{
  "n_layer": 16,
  "d_model": 192,
  "n_head": 6,
  "n_kv_head": 2,
  "head_dim": 32,
  "d_mlp": 384,
  "vocab_size": 1666,
  "activation": "swiglu",
  "norm": "rmsnorm",
  "norm_place": "pre",
  "norm_eps": 1e-05,
  "positions": "rope",
  "rope_base": 10000.0,
  "rope_fraction": 1.0,
  "qk_norm": false,
  "attn_scale": 0.177,
  "bias": "qkv",
  "tie_embeddings": true,
  "parallel_block": false,
  "init": "normal",
  "init_std_qkv": 0.0254,
  "init_std_o": 0.0254,
  "init_std_up": 0.0254,
  "init_std_down": 0.0,
  "optimizer": "muon_variant",
  "lr": 0.0068,
  "lr_mult_o": 3.0,
  "lr_mult_down": 2.0,
  "beta1": 0.93,
  "lr_head": 0.00571,
  "grad_clip": 1.0,
  "warmup_steps": 200,
  "schedule": "wsd",
  "decay_fraction": 0.81,
  "decay_shape": "linear",
  "final_lr_fraction": 0.1,
  "batch_tokens": 32768,
  "seq_len": 1024,
  "doc_mask": true,
  "z_loss": 0.0001,
  "train_tokens": 220300000,
  "steps": 6724,
  "dataset": "wikipedia_en"
}
Each number is 128 + 32 x the weight over its row's rms, rounded and kept within 0 to 255. Layers, rows and columns count from 0. Numbers have three digits each. The size before them is the row's rms in percent of the matrix's.

# layer 12 MLP gate, 384x192, rms 0.128, rows 233-305, columns 0-191
106:153127148190146101092146135129096114136110158077139088170072200162201106146113171114087163111155121112168137170149139108105106143105090103124132054112109128131145156127111142177166145163105146165106170132162125107148113160129174127139206159157152089151117143127116147116108150134177168152163123171161089147096107130149120092097114129206070128161090152062108152158110157116170171068078117080146148131064186103115154134184137130074065131140108141102141145124137164148120082115159104170122125108127152100165214133114114082060176089132143083162152137129116146054061143122129131168
100:127091170126142114141077150096115096186132074136153083135124124146107096105195132081105163162113171117094117106108081140177170109120113131144084063105106091169179088147102202203150131148175150153049120107177118159132098146118153091162184125113135145102212158165155137168082156159165132142102122167093150170202121144094118110110105082065112130086187090105137171128104197134093114115143139110102109205100127066178100138129162110143148145101131085144075064121092181080106127129104140174153145135153117152124154155138118114157134124106132109142145175123153135139109154101162152109
098:176160132141107138102129127103102086121150064113094124127116136117092148110111175151165155141108094105123168209176124166089115104121018152087151157141095148120166109151119137114127110145076116083157036122121145149107116145135104130141103113157206154166105094133124141141119151111116171087102139148142175147099138091136118177104094146099123081132153104172110117152081161148080069114128149123197078074078077113117121140133132115097146156166158214132142154130111102132128182151159184138176099167054170121093123109100106128130160099163140153178079123162113199128107096203131088138
101:132149135105139133177130123072125172125164135113182108120071067108123130181105093131140171138132145117132135160140133099126140150117128111108147185067093132171169165092129175148128085162090152093163094155110140150118106171095172179094183105144093178132111143057195095141127208128100118109194140109168087107165149165168124130169120095070104185109094182092129130135140097127128131089076136155091101096148169155124159084122095157120122118084127223141104104176122121158118125211137103101149109134100144165104078188104125097106139140122079099075137112086097119083169059155139156126
095:121114143097097118103086151126147124139111092173116105142111121162183082136068133161178104098129112112134094125161100144085186109150124194168189103194149133056129081123134161085111091091122175132122129220174166088095172118128148156113086126109118209132147136182134134155108102090142135175130179076140154112128088103149115152123101131122134149140089099152102126150085183132130075094152135120113113131157128115105121120163066102153106084170075199127106106178160143149099095163111115105096102071094117113116164130110137122166118189145160187060177157116095115195132102124171098186
102:115127112136166197130126134072143030114122139123132122099139123085181137110200139128125140104111165120112105118093055103142156105126102117130096149097164065150083098161113076149164143098144139126166158073159117104142150111157124073166138116132109140078145072110098112147165078176183150157174140187131098117116097200162111095114079090109136169162121136092078152123111111098123161115175056103088086101140089186097165099128136150130157100186104162148101136107104091138148071153108165122173131101171146105081151165142155135108107177133164139191162123126070162145103164208143142147
105:147148133166131166187110109117122176194179163140145105126109117107076167107077112167101128122114177149103125132101079132106072076121140203131158131135112093188120098161168144117105098186145134178111108075096107145205166134133131127102197098157148176152150150116141140084144132192158131182106062106044116176151069152119158167171160120152140122128123141167153170098085135114122117121099086074132105132132113081158106162142117143080153086116148086110178149134143174103110081072166110144110128140122133103127172150157107155160144134152113170181118145094135163088089101180131100041
094:144133153115135095102134127117086084122096081148107079181107131095135107125094133117146131075120161136096175170104057143138135152126164154162152121066150137127095048079186141073091149131119129143133118189083201172168128082106170175127135175132136149112104183116131131071095120173136095079141122125152151129091166140128113150096142118101179133105129111131105094128118070093151120119118155106110147156059166135147139057052077150121127111111122154052114103147139128128144160197145131090091116145093127070071103125093171136119138184081103084085199144136085066093135111115113177106
097:135124114112090122111107107154137159086039081154058120068128115154076095145146179111150160212101182139171128135175150133120109203133091047158181190086103166139122072073129115124145171164089100119138112165101129126093164108111127129140136129183130162120131153154072110094145112116152167076130149072148116133103131156138083100139129214170139118140126122159085079118133082164165146080096131142182191152107097098106129134091139130147102146117117182133135116109136092125123064133138109114106127091094109118168098104106149088155150172191148125154132148141043100141130113155120096183
104:083094103081088120117079130123123138135116117184061199120119132134122023110139065074119130115108130124122142159143079118119143119092105143139184167130051073181099104108098092137132118125163103172102135112092146143131134157140183140144147133163184151179169124113103122137163132173134145104105156139050115115150179111066126181109161113149114108105103117110092121143144172158129093120171160158135074055182123170116108080103095124149173144151118171121083160108124156041076128118106184148097111153108177117110110176106141174059151112166138131116182135145091138130095188127113149126
091:168116113132096135178121152101114091145088119146125119147160099074139088194193089113106189142085108087130128175174106122121104153137115153116112126086124102186081157134174112139102125133109148080112106116157168085109151187166152150139183126082076102121124091136166074115163085115151137136091106133083109088140175097094177142100123091056156163152080161139085123119094097164140090112116117196127168155093105134114145144121147152146145109107108133095135138130136114096164248125176186062126132087108166183094161159077141158138122156099087078106133098131160211172113114158129131103
102:076168162147125089144186131111133163166180188123153133169130119141157174095067147112154194103134139079142178131057134133115113149116108136151147084147089149127077142179128150134114143191100143130128185097096150127143088100103140147122102135135143189124083096143112131108109105152155160110104178079166084140080084103096062146183119122171144111152126165108152105091073165140101129110061123153158169119133146078119102154154149070111130125111110125138126155132123135134107128106162143097133214113135133114213132092028128099166102169072106141214115131121116198144111122101162140084
095:112149104209076161111177142125174085127117126148117105127154091180093181084151143181085120141132125154191071124147079142041129185128124135093137127133115163211122149116132121074166144158095117105100131140128161093138161126096176092151088107110070120134166115138121082111144113120100156148157096140151168158117093154102142070108175122069100100137071169168094129150106093120108151125191108135083142158117118132098156095156189186108146070130134129143123105121161124128170187133073105112096074089149145113060187111116111141121172139114143166097122152154067165157143089157079074141
108:121086126118116142121142173130132163096158080119105133108128069125088089119149145125120134107045108101110139164194104150093092108142130109111194152116115178092101184120125181102105107130180184135112109139100123078125092107145132198126134129038072099114134130180098069118105123131130063114140112093148064089150098117116103109185087163131107156129150118093120196138086114127153132083070165089155123085096130087095106090109155055133112073075132175123132194141085132117096117139115131122101179217128172161200133143114160106078147100097164150095121141103117144142140163097149129146
097:126125112119156142073191155142114097084065127161126103158068090125129111079106068119078095113127174095141130125145158137135117171077162079155168149152122147107087134122160096154107140122158063129107120086103127129102092214144134143178212157115122108123170124172133158090109092114057058100140109106145125204165120094118132124196118085158144132076102129125108200128062122114126141103127153116159181117112106150180095126118132119194115124155150149161117074133196101110169083162169086157124177145150117095154156063140148127141077143082155131119116118117111113074120127131150165073
102:100097128090098141101125144140177194114123207157098099081144050082110093186169126166156066172058123153122147144127152112142138108105096097132151174143143174170128165169173120113107101155134132071136131147087088108164102082148089071129179101167122105111088125185168181152122081144134177176115127118124127114162138145100097066127152072143118178109175084081127132153135137094129063126132117138124157148124098097141141121109088087143089104144120129117117115146117148123141112100093154085159186134141125186134122150126060162096050098143083177137052176098171091158137128143142105170
095:157115120112127126136166134095161121126149175127157096147188166124193166189138087094173055155130149092091126125182107071123097121160114128122180136057143104127115086140122093106109050119157134113157110079130156089148070104127156154097130102102130143162129094133114148103219168105146127159120158153112113074073135078122116159148128091172085119119096151123162104149107134071106123179172148186134180075136132103054091116173069186137165167148146111133128172157133143116112173094145100150116163127156165097104080113099092185152115177106108113147097189217138126128117149150133139126
098:139127152166148108121105168141081123148110147129115135161089166106144101123074141142128116121095139089113147086146141191082141072136056103124082213088153149153102158095154116104153087124147160112124094105108112117139216122127124116119102080116089227134166094093116166144175135112184123148115108132161173112162059186157112118136132215148148153132198127162126162118080119139081131186142147141120083072188152197082112153115133116135091112186097120110139133113113144118102154114096081127114129073104112150100116091173122083084133143151152177096139127138169065104098092175177127142
093:140128184176188218139133109127136165130113149075059142133162135115111144172123158125101205169137157068128097147125090115061169169088130132123178146129081139102087109145124137099091093204084108157082159110121102094092097102122195161186111139056085135108138126111161122086148158112131124110109156130142121114125107105102141133136062101134199134195159147137137149146103174135143121122131132149154135120083148146149116146124159156164111124110097070157159119127132113148111133220152101082118146134147110158080097086131133151180123168163122099114145173098139127103155064139201189059
099:137160101150193142117124116153123185149147089118116056128140172131113196152104122132085097144149163077075137126132193159081101128155103074135116172118107159137108130128117125138098114128150125145148118190148178100122182101127185118123084130128126093101090112109116151149101171128143148081094077145146170157048132127164110100107123154078102063098149160120085142163184105108173130175162165140165128103093120128164162132094170115125130104094187170120164067151088135143188228184139092086051125155134130157129082153093109132173091116147124173076138123119178159158156102165145109134
102:118157170188129128181151166144147132132133092087157055152034114039136150178128123164182124169132085159112098138143131108131105108152103124153118147157131103155087156104157101085130154114148164109116078115097104073189075132083089137108157162138158099175155150113084161141076121128109089171151107171108144101061078118061119142136167075127155046127128116078133119123137148121140140109114085154192111123128159145131118133106164178176188052128084138119104142107139077144145096099137146058108147133090130112106158141148129168130142103166119143099094108055094100135142165138103070148
106:116088073088141172105126122095168099126085125164149140177088176184208115112100074110150089114095116080081141128149150140078153110153178151111183142084146171215167141119180083146111101067191143141131061150103171109130145117144117194107111081094134111142128125146134137109123078100166118135187121087163131126158099142120190125163070142087151150088134103123166054148112109156131117090099150136131133134167078153140161069145158090142094148050146124120157128154096123150093086138127106185107137122133139131105105178105110089145090134173073119165177155124112142154103170176109091130
103:107164102163138133088188126211140156084071099102163153131110209120179185078155124179116118063105114183074093142129148106123178147153114143140143137144123096128047111106115131118163127082084129088094128176106128171086108118076160134133139074148110176152117127161077146127122120135079118111111104126076127171112093179044107155155137117140129074039135138122147146096170138111115141104103183116095134132066095097101109097120155141117153119122101114129116194142100082114068164133076156106073139138126158128181113168125065174164109123105118135138164165061097129123135131130107120111
102:090113161089152112077172119099144129132092140104104096192124165170107141135093157129162084071104152096126131169157084129116056099125138118105149099097108167095086047100140123132103158115164119141133071191141192152132184101147104151084169155055103132103158185094104125110112119130151153114117090135181214094133089143138082134154107098102092166096193132151122159101111122143158154148122100109072179197153150111129104205131084128123169104139127087182113094138159186149153099136137058127116141094113142158160107110145169134083064169111155106141135122138165160173134138129146070130
104:136152141130071074153121117085147165123146147111178164106085191158086090184137132089146128075080059151103142178177124201091182143203127145124112100107113140120078153130135141163123142058146111133091117121189145202146158133136157151132122122178051118131135163093169124113118091153149141155144132119089120147114122076116122119079143166114125128113105123118102198141106195080116075075077072155152130106089163101049125106116117149173134085084088105081143074146119103108120132119143151096080086089114124164169171156111140136108141160101144170133107107171079109164147133110148117169
089:098103164159119101146120106178189079174163116072168108113168175119130132109139162046109169145117118065149154177074092114134125106113126131164127114145120106091189134124096144104138115131140169134106237130162165071102154072123127135152146137100167092144107161028123143163133129105152121104113144122111115107099163160130183174111149125071090167125174085126164089112121083122121101131131063141111129091108172167078149128097120083092114159088079169138134134145182131165115169104125077075120044118101131138123138080118173147162163138131141082144171094114095120164149090169103151107
103:122100158142115147137162119119123073106106142116072193149080157163161139152121117160125254137128068155174092124144082112012177151103107083134128163091141180120155097124152095150156125109065132149177202181126102125151170128187180115129096103111164104147085191142106122096111133166160110102189134163106150149169117085141207114141138144142111138113174139112165145119123117083133088104152114085153095153098108209138100173139163139139135065117110087139112110131108150154138077181146094126137181123144132114157118131123120092148122141135120159161147099109185131111148112151153121083
092:108194177152090189059093157115122128150096181097159148144141107148094098104111141115110127094121154144158131156138175183130093152111094127146101169138125107109104136125160102117106093022116128138147089075110170097043189104139089150125131130184140145131174140138128134107159140107136103191133113093106118140110103084159133114137049146133155220142153175150136125166084131088158096139121134092100185106063115119151130133160105151133178161164067144182167137152123130108116082165080180151069128149105129153128174159123139079160070113134069144086130140115158124123172091155145077097
098:150152131101152104127108132242163131113108144122112100054137146080092138136144098175108092225085111165107059123143147119126096080080180163144135167131162133093139101111127102096105165148119151106158104051124143140173120139169106065156133172153116143156122133143100240158132155094122092147175134134122134152151138154087095107123120118105117123104129135129164125122126128144139139147120132126141092111079139113136125144066122178146179136099085158137092102168084154103145140137120079000143127156125127139156145174152162140214110093162127105159125154103172123095104086114142100128
102:093159126135077162127097150148162090168110156140112165114164130184190141136130115180110151094149137129168233176149055168085110127130103077094115106191163202183119124130136120111131166169133119130157149180095127125126175120079109162105159167135119142189187133140121080089052137122199175148135128103106155080137161112147158087082129097120136119109163159146141110194124133110166079178154106084135160131148176147129117118128133128139174110106073065093135130097153062166122119155155156168132053156118103131129088181128180160139152101131100108127155126088157088110109126126149100123
105:113128203127125088131135136175183159089111161167113154163099076122164109128166102099119088193160128177135113158110096103138127137132110108112150124152134095134092194085136122140119170105188138129094159151117088108125121166133085043152111137113071117127121132132187093185129122090103122112175154170087132095138094130098136101117160149112131122140181158131142162158219147099102098113145154122179129138094062100128103076136206128155167093166111172112107105206142150150117112192131161124093192120096056151135109109131106138214079181152141097123115132137142162074139173080133136150
106:130085186135182140120066126115120107141114145065145130101094089113128131132145103113177154123068133123139179082091158189098151138138122035190081080083109163193126156104087101130059147171133135122132078172156142094112124076133126152099176134127114083151249180132120141150114104114149143074143098108116141146122118163154057043123142111124126113142148162111142114126133085151104113057100188143158085136075090169160138150144136142102171108116104177115155114102113104124133104107139159105171087086141134099150142176138146153156166142133176114139128126098111075107096117169166162144
097:131109150136161153134113108130066102109195089189184077123117112125084169116132104096133139134068144166092117120138130114126139148086080138085113145167095149147144125138134139132104127113157117161090134096175126071158124121089107162083103152159169097116162137145110113105127076094169099095148130177115115128099106157085119202120132115152094130136112181053119177177146170198181121142161098137106134107144134137122193135107141149063161200143109172138140162096162152207114163096136129123154118129118155144098151112129163141118093152185162100161006100088165146160079087128197162147
093:167071132161128121120159142076118114155090138116085116174047085142196105113163146147139115102078104100122141183148117148071131105112097134238138107157170123087135098132119141174102194157191148160151153119146213109142151086100113142160157147119119143115160091161165122109102124144184132160139155110162096144092101066094111121082138090119075146204119087101173129135170152120136127098138109169158115161153175168114089098075124142129097096173157120123102064183128111143132147106117113151103114109128138190065132158078153106145129165136050170110134146120118140145114110088083186134
108:192098100102139200123121143124118120164130130141199179133150117117157118169147150140140147145093101090089118120051177112159119092149114182069106153099145134054139126108124115051157102120148132142165173132155141085123155140123142071167144109142086114087126090104079164151162085130167147127138155117092109157216118125091149124166210137149115158147115099152096187129139113121151118161121116109137161183135197166090116146127103166128089174119143061145138178199154083141106118086136115112126131122032140171129121128171135105168145189096128047108116076164103125149091140119117109137
096:187123091116168133125139145125084161154098130120123071101158102073131166126138126168151106138086112087128154096141089084168135194140113155141159149128153089124133066069134096146137182096084173131155111103182173122120128131150122113062175123197147208147185141153148129174120114101123141103177104154111140151132180163118132131107116142198145151122078123153140093189077145108172119196158139121167129081115187097153104078091054161116173123111125104139111158155138128171199085165185113108105100156121151130108134126093160153148149135135115224087121151190120105111079122108121106100
099:123111101114178173148149130137097125094111173149156100125209095107097081169071089179085112168109124117132102132121101134143137134132084108057147104176135100138117134120173142128128136059142179059139121188127146162134167171152126112097124105138072072088161104095124136162128077115124154101182132152129136150135144162077170122114151085139116089179194097143092112136114051076162067091140139102142128076120104110068153117115103159141108107151099137208137150179164127118176149083182125118156159157184147136164130119102108106134175138125139155227136120135079072076117130167113145130
105:149131138111158152183111073092149158116131129131134168089093123146133167124120102147102168146140188123101142118117104139108107102155165120130120171148098122112172102083176133146148103159122136055161145110168177098165187138143098161160209168094093148119130148087185080150111142122090163091139093162117111144109157168143150128142154119134129102140142120049136149140128143162157138178130072177118112145155037091067174148166129120166096125088068102164138102134092162138210153079168149154106102105065104099104088157131134149183167178125117109151188096061112125126084146083109071078
100:171117138146117047105153092159169161156123099109076111152143081109152161104117109174172116122166101136099198103101135081213138136059150113174133137140119099099174122155172162129179147098162185089051117099128182101111094119129110116121114162134142127165109171167089138168180159113113130119121110130100135191183140125085137134183108111097169120138131108192146143171144127130081098165186176120167067134124096138122164132146173147189111132148117122139125167134162174150125097146169074121116135166107136071152122151168101137216118102067161145136129148114152151133100148118170077193
098:133166099131163179113146190130141121107133104091098123122114156153127085134129100156091142124122133098146076116150086116082146148212171150084175091110164126137114145123154218198147160118166130148135106208181161157174141155181135082122121147078130124173127160083092160118085131138173126186149149110215174100100142158056091134095132129099048113083198125083132120163064109137127123112073145138132145115117121087201133139084131127132133113159131117104164115137128094195151146146097150126150122107148077145090147103131149101099117154120156140124091110134058199129096134176119140145
100:132164142160151085166063070128122148164071130084081045129155105120240165123139127159127143147170144111120122142104180097163120115170144056099138082160137090133095104143126107098123157092092116128178126123175109154149121137143156125117079171108091097105158100163128127090183127118161098170109152076157129118098148160090160143140146116165131108111145155143112115075124156144166134103146105172149109121088129178123120127087120116168142162159153118180192111138112104156136149078082116136085079128069114141203129136152091155049087098084172117107082085090097054098118099081105101139
097:168137129147125166139131165136094116109166097137086166127138164183129074137086131180125123118156159111113152105148188185128174099202072126131090158125144140139144103184139150151163083177200112147165113097164119119160121091149114129156129106131127120137186132133116105147097183178150192136118120174164118106147151156122116144142087136117131130165172099168136143091093072120152147077144162101125090108082135170153110193128104184159146153197128103114155094171156141095142107165057180196081133123186078115123149095087160095094091223076118087150121087092126106150138105079146111109
100:160150207175122123093137212123125129154162155113119088115154133120098140101145115112154159082074089129114153148068100097123134170114165067073092119142093098114126069160133098142121134100079066108094180113128185146091127173117136153124174055123195055109089137094113152090155139106095119135147188133106151117109168166166145124137090108142156135150172182145077147183133139155190184112129125103123121180109099167121166134221108102133130095143081213121155124111120119123138075137115114211090141095089154101122100122170101153118123117118140146174107113166141145149129111104165109106
092:059098138148112181147170113164095166128144122131070065109152149159120101149137102150154135098096137150102125206152161140118092129109102124157104104126083146162115168163147101102142112071121141156119129108136085070138136130099123200131117098092157099124100132138103061070079133115111113157207154160105102138133090091136136141126138079199136053165096127140179070107132115141160179131182127087158114193137097179145151077079165132110129150086145135106085172135152102157162174130143138138111115115104196127126131088143092128155159141087096094137087111166042151121202174073122143097
102:149161084125088100148151152126120111115160146119166141133150130177170177115163128139117066089129074133150117144161145130114079127145123155223187118125101095173086108115114175159154146155093079120173122122080143129083130106151094136113136083191078101050166145180122118153158113152102161143148175144134097165195120114114153129128126112065144117096147137056115115155121078118086152142138194112150115119075128123153169149060091093105120108133119118153142096154115093134102094157098193142129133101126184176109194106145183089166138125076169170154133148124113118081173120182121060059
098:118127109069127104064100122146080122119121103124100072085148184123143170060131144135147113186143109170165134111174142124075109131136136096140125111135114074090079177141147128124137132106134154185150052119082145141122145164110132097107204122112088162121165097128127126071108140115140102112145105104140094166163170182129128142096145121118134056096113116151094130084152110143105199170123147126175124138103141188197185022079115124091141153143137131158177105102135176105174165105107177140115156138151065126078158154113165154133137122126173146171107139052176077122114171140098174121
101:091154112092096176156058169158116146128133119177130156070124183177033115101083090196162165117096131148172131129050119130187139095115144124161179131120108119124132117114146124080055126109154116146176091213116133150135091146172130141117113111139159049079112172110107143132141109153117146132139103127089092128076083080160140054114155096125150148118138123145125142182217129173151120120146139126107098166134118138135119131120098133130159102123101105090237145118119129080088125130128135078122127137093134139150126077126107106107078150123163142142195140138123158157111208168164112142
098:173184167129112169178037078180124173132113164090116146159157111120169099125121113138091083129114158173119084113095119168110116145129148122168152065151140083110110127154198144114126134055071094131131110152175148143146132088152113097091112167110112093141115092097165097128112047181127155095156095179130156130101155127091160146144104142106170143113142142165105134146130118157138111144119160111082075188169158205099115146141132144078151157152177149190212115162118192149128109086123117071137155191164151110116157142166129121144123128160168129176113161216129132146090103119157134117
093:179139114102179134132207089096146114123112108142122126170186167145141115176122127142150118149124146115126143182158064100169148124152108179111105127136094140184069161100142141130123109116120195149161157126117110118089158140122136117137137145102133187153160070154044112130114121113083126100122159086068068139137156167206199138082102075157129109148088117095168121185162085169161128171123157133149099101104158081182080111182157166125153130111135124103116088175138106130164110170110166105152072069144104156150108150159118156105062115176193156065101152140105124085081153127135102130
096:172092131116181162123138111169160132064072135116159124154134158105111148106100081095139135153168079099063132182075146161144084099135187132181148111090110117111151107128180125169151057108141156118112146121112157084221136162128095092095165154170136084133115036152154127201151113127165101146113141173139126119169119088066083134125108099088101097161089105119121089140112119151123128155127121075111120161149205061128068118179144130091171121144081141106136107126125080140145102105118124036194153119162115111108105106130157117151173123102111109139182139132095159146139097173107118094
095:109190153058116135135087126065141138177155195152165138143143109213114155118091115079217115150093140148120148112093133076155149121133103072089146121109109134095118095148087148196093128125152134147163094164071154133113148103078126129133171121137081100079136133118126074110157102102147102131109124139141109158126165067086188183124144139082140072134124108097110144154180129152104137161131138142130161141137117138182174103128128057148095160158058133098118102173143123132107173107091155170183131235128108147108078083105139126147122111141122120139150118101088095188105110182174104167
108:135153114090061152201111068160107129105152151142184121117098140172085117055101178090150117160154093109089106126090146167106126116138081185124161097185156107178141159101082139125063164113151190096137178179120137115161149087109187138140163116124120136091127154145138098182127129177099131104119051130094048119109169140134151124083055112157142167179162133136156101117154173122080098172156146154126092124126108153145138172135174086131130101170113112207128153134074098164094120065161134117141162157119159087120150155157103145121089127141131151154105131095158150078101164148118169083
104:164167077049120106065131170188107094139117136117158120169100150138097136102118118054171210099176147127106109111070166140093127122060161132143144083126061212120095113130126146144124113101115102118145109146140143136125153114091122156108117134092100142099146128084087094167129135145096141099089167127147102125138166156115104171120085138097142058091188107134093174154099133108131127165104145113125136143144090135145099082188235143099145154109090103130114142157109145111191092123103209137099135137135157081130155121097079079184102141161149157165167145111129114219104154117130090120
104:119098198129119136128121106140146088129089101162087150126187148099182096145147140114178095105099147145069104114142153129125131176098182147197170137128133124114156096161144121139088094157165190150182177118127146096130127137188123142121083155060159131126127122111067150111131062149164114112115136172104134145087056128177167116156154060161110101127140156114154140120126070173113147147092140083158086155142153125090095074141168147109138127142112157104101107165125166210123143136121128119103106144113112197164124147051148099122116185153171078138191142083064059131079091077121114155
096:074080181137138158173146106100137126084089110189133086144131094133123150127077112121152157107174142097088140160117087162175133102070096108138116193096108146167140104164123136099171153090162104145084151082147144115073120089120112077162168112139145097139126164127125177125141110129168126171099132080123098101122172141070132115166157153169188107156141118140152097125143120028119112112158079108163142157156139092143141112112082103137158127078052119119133109103086089189112161116230180190114094156076112112155147123160102133084107144146155135096152167151136064107115134069065114154
100:113176092179094129173154123066148123132123159129109207112108197142132151086104075080169102115108125113173111152128141102126127150124099152084143120164137116108102142225136149096165146137102137117187097154185178149114152118157112154119138206114116062107084142162130093132132122136139108107110144081082113087088103150173124125109123123090112185171140094188152115186110106100123083134153149103089202133104164120149133126158119154161101110141176129123137103151181127096117108173184117091181114155131098137089046120123061120185034118111124110102141066140169152122127148152140082159
094:110109154138158120077153152123113127112102195170128116093126104113116085108209132166175116085026129139134113143053133073128107138147144136110074106131190113142126138165100144080154115119134160147134121100100126122124114071147076151145102115087142143079131128101127153083148074156190143179141167149133144216096093116125078108190174117147058131169131134142121123195105072187123077087154125117111126128072099135135159098114087167151122126149136142088185080164150191133106163074164135161134153127153117121086127154138111187125136092102073156144150088117141195094139158107160100110
100:103098124092098172147179126099155133121161158096139077132128149130140118124143165083148103125109144135138136177068147100145182198135128088160106127117134068104103118166109149233152202166129183120149122132145095088121138222167150116142106140124085169129166133166092173158058177079120117133093095081101154124152123083065106135182126056116132108148048171104144160127124101143096071132161150101116139148141123101153120135133144135129111089122110084151198110171130172097140145152132160159142167124143126217172132158175098130105127105162096098127131124110145107119085084093156066120
089:101167149161095106181147115124118127143116118091156119157106152186143124116088079142151191136107117172098148168146143105138112103113107107161162124115118083134086190173163075162140173098136073090034157112163110114128103152112097181172100073098113123119126128088143150150106109076157089114102136115070151174158100160138100127097117106084130085177130089144188175150183059115108058124136101106181124081117147146168125149117136112112105135160082145128134130169153145121086165143122125080117169161193118099135100137121092150103146086148101135120106052173107157107111195160187074201
096:104127155136102137112130135186143131167144130082132058183115147143139153078106131201169128133193121132145138125071136081117045120166111119126110116141122098174037162090150138167132138209140178096117095147152100128109150175115133109137112101176100124118128121071076102146133116135104099144073146211122104129100162155097113097129126126114076082063125090124136159122125139131186136151164113177178105093164057105145111103150136109114146173080176102177188119182113149125084231122157155181124118111132130120162136124082128147091155106122083149161074148103119174144100148131148130144
095:099110068135116119167102145118130116100137120086205157083098099135127146123131192089140152081075138098175164073131120115095150120191125153146166097101127145128096146148135108099149120097087184117163143130122147099157149157141133126132096062098167097152150204088182155151101108139101134112129162134118085139135062082184118052149111161085102147102199117190114173102143101152164117111117140113122073086159126075050168162088079211081140148096137140166118152132124156133157105146069145098128179121121129117088104151100144136128145166094153160129133196150081098093105080104163123162
105:120096129061140109124140148140122123118086142129085119139149100118145189112101142105150148165055149097148194097096137178095198123103113174103109113065104092050170106138141130154122144140097172189123120160168143134141138145171119107119137075091131153145174101103137125104104074129158134082081126089150108150099103134113106149165137093139161143058124129151100122134089094123158133084120084071109130132134083153092120162164177154133133125097112096105070097049153092072061083137142173167098102115096088077126140117111061099074082129116107136187118154042122118157128180083140127078
105:109135124149128128117141150132114159158109086153075124193103135079124155066157103128139130152131088126148187098103155189157126101109078129120142161135096111129176109114128137053147108130097136173126150139131153110151096168175132095133157119163031118130111154144118125154155147095109152150083142130148144095160128144156118121097216081147092082126139090100101121124104130137125167154157094139197064179120115125103131124098168128169147165150115130190085143176141092106109110150118192171081128153061142098049111166064092084156148179051159156186179128116092120186107099135183097114
097:161139143113118110081120100156140067141084131109134134098133169119148158126097126162072142126183127117141149122178127131169079147134126150090078172101102106129109068105136171040183120127133173111142088125138155147103128125116162194078128123177139148101106148068134147107105184114137102139139087160075156144093151176137077150155165121173187057131098104114122136079134109167139130131175117103153186057130141098100146070140103149096160158065154145139188151142091138206117160146127059125157100120141149109158116153155150123178116019186123146125109163094154150081104086101130119126
099:114129124081046116183182135159155139143147112126163100155105133091113090079134099138095131123124157098115023139135079103193165112145159123100137189173133073100136120169095144133129112096135125153157178066113119165129119123108096105137179117156138114103086073148104180155100101084099166112107065166142134138105113149125158162067089085079069116160108093084123152134163114126105117152151042146104124135118095129116093136117129146150181123116097138133118117116108220146148088090098047070113143066129236101146161143117169090131123125127155144143158141114145168131132125104148129105
101:155194163166089151088163071154091114155149106119060134045071133130167137172146145153173171154174136127079132167090085055072146128107141062149161110128113157141110165145101129132187101125062127183153152163147146118166169118137115095129123130152125217119134112129102159106190158131082124134173115087130082118155144140089156110115138089111106071093102138163146090099122169139133145122180171191113173138125157135126116110143121189171061137111120085131132162150106145113112133066121116070142133091080113136112162112125169057148126176139128148126137164113160125125097097178188155143
097:184104189152078123153154140104118164134125103160158121125132084101161090154142093095139075179084134081119067148100179108108100050127113127145168153167104101122119093157118149069167124113128144088105106065117155100129137131069090148110126061168110114120077125152168169176089123154154130179109160138072182125161156091146085156089189077116127154109125127156088100141144170100152194156110137156178101086117109161115097149088133174105097112101107169186095131121112108131119179152120142111119098160132129112136153191122122145177149098159088138143213118136125095174102139058087063150
101:140169128194165201088099166177173103132168111070127112090092102135111100144157114101094154163119131132152140093168177103138100111109129094113154166049144105168098158104178073136085168148139126174135122137101138147158125111072094154164127123130167115076169138113179098166154088143169137152145146155137147128172115093118132091162084133090172138123135067091136061155142120122143177141177107157152133115128051182115159090106104168145167105169119086152127080104198188089138124103145105181028113108147088084159130125128119104195135144160094145121176147114132095174138152127144096135
103:081113154156159086153131095124125084175125142157156136119125121115169150107102136107101141111072054170074173125080153163111077072108143065148147165115065145119130122135146095116109173120160092184156161143102144150130073111103088070127076088137150132102128125142080110067143139139145096115169133123078152117073106155092167107144120098099138058159095109084126139088116156074166102133135110063112120170187123109100128109108164125102157145137159127113183074123120111101133104140084144184077156127223098123123169092128126127215084143112089124097191154107099142117087111168089168092
092:129151196113157095137123102087134120204097112131142069093101116144172090080130107114172182174102113123091161134161103129107147062161150142149160082138128206159110100101160085064157080126110136093107082105127144103120084105136125120067162137131149146094158108045159133128127075106090092157153107124118156132119114106124145167098110101111115097165101119067099132138126135162197181078100072168110176093088108153116103174210147168119163106110136170064184099106147100124140174153149131124125176128146151146098145102065120116068147184143127123073168125107131178131100097108093133135
097:127112153159106178143131166149106066118105123113112176183149145122127142143146168141063128080140139120113132124074101149126139121084139152057083103225130148201079168100123117084151146114162134116147130129175142185111108131145169109153153151220102078106150162162087110145145095120150106100098102095151148192154163128086106136156112160108132157133135144060164093088150103126154129077184103159123061163175105123102107106110136108118106113108098136130157072148075072137161150119108084185105117121167094129103114157135173159106107069059127131083071171126176109116094098083170115098
099:138112157099120207153120114135175114105157119073116077166070166112038114088076102087082152157160123122161130162090077158118067110112089107128161136148106133128089114127142120101124108174167098084180133077066123127140166187112096056184100135103159133150110148170138144033152185131185113133156109166144140149125090096117123096121126141129131142159106132126143114119081125186137083185125182134147137100142125086134107128113085113106175177106084120163115122105119175122198123097148125135139117131073109065078117164070167150133128163137132125142154103126107136082088142204173151122
098:146095125144178100141149143159112157164085177074131139159126150085116121208188118078156105075116136153157121128064110147131076090124108099137140069138098159138155099101133133159167098087082192133134066119097147138117118162182112142148096119082139069108103143160154085140144176110123102106184080176110140137103167110128136132114104045172109121100088125098170151143150101126091118162071178135167180137149091108139127111098082112114129092090092048155139142074105160157165099130126170151084118060120120169120163108155120138202148144095144176126131187139201169124140106095096126126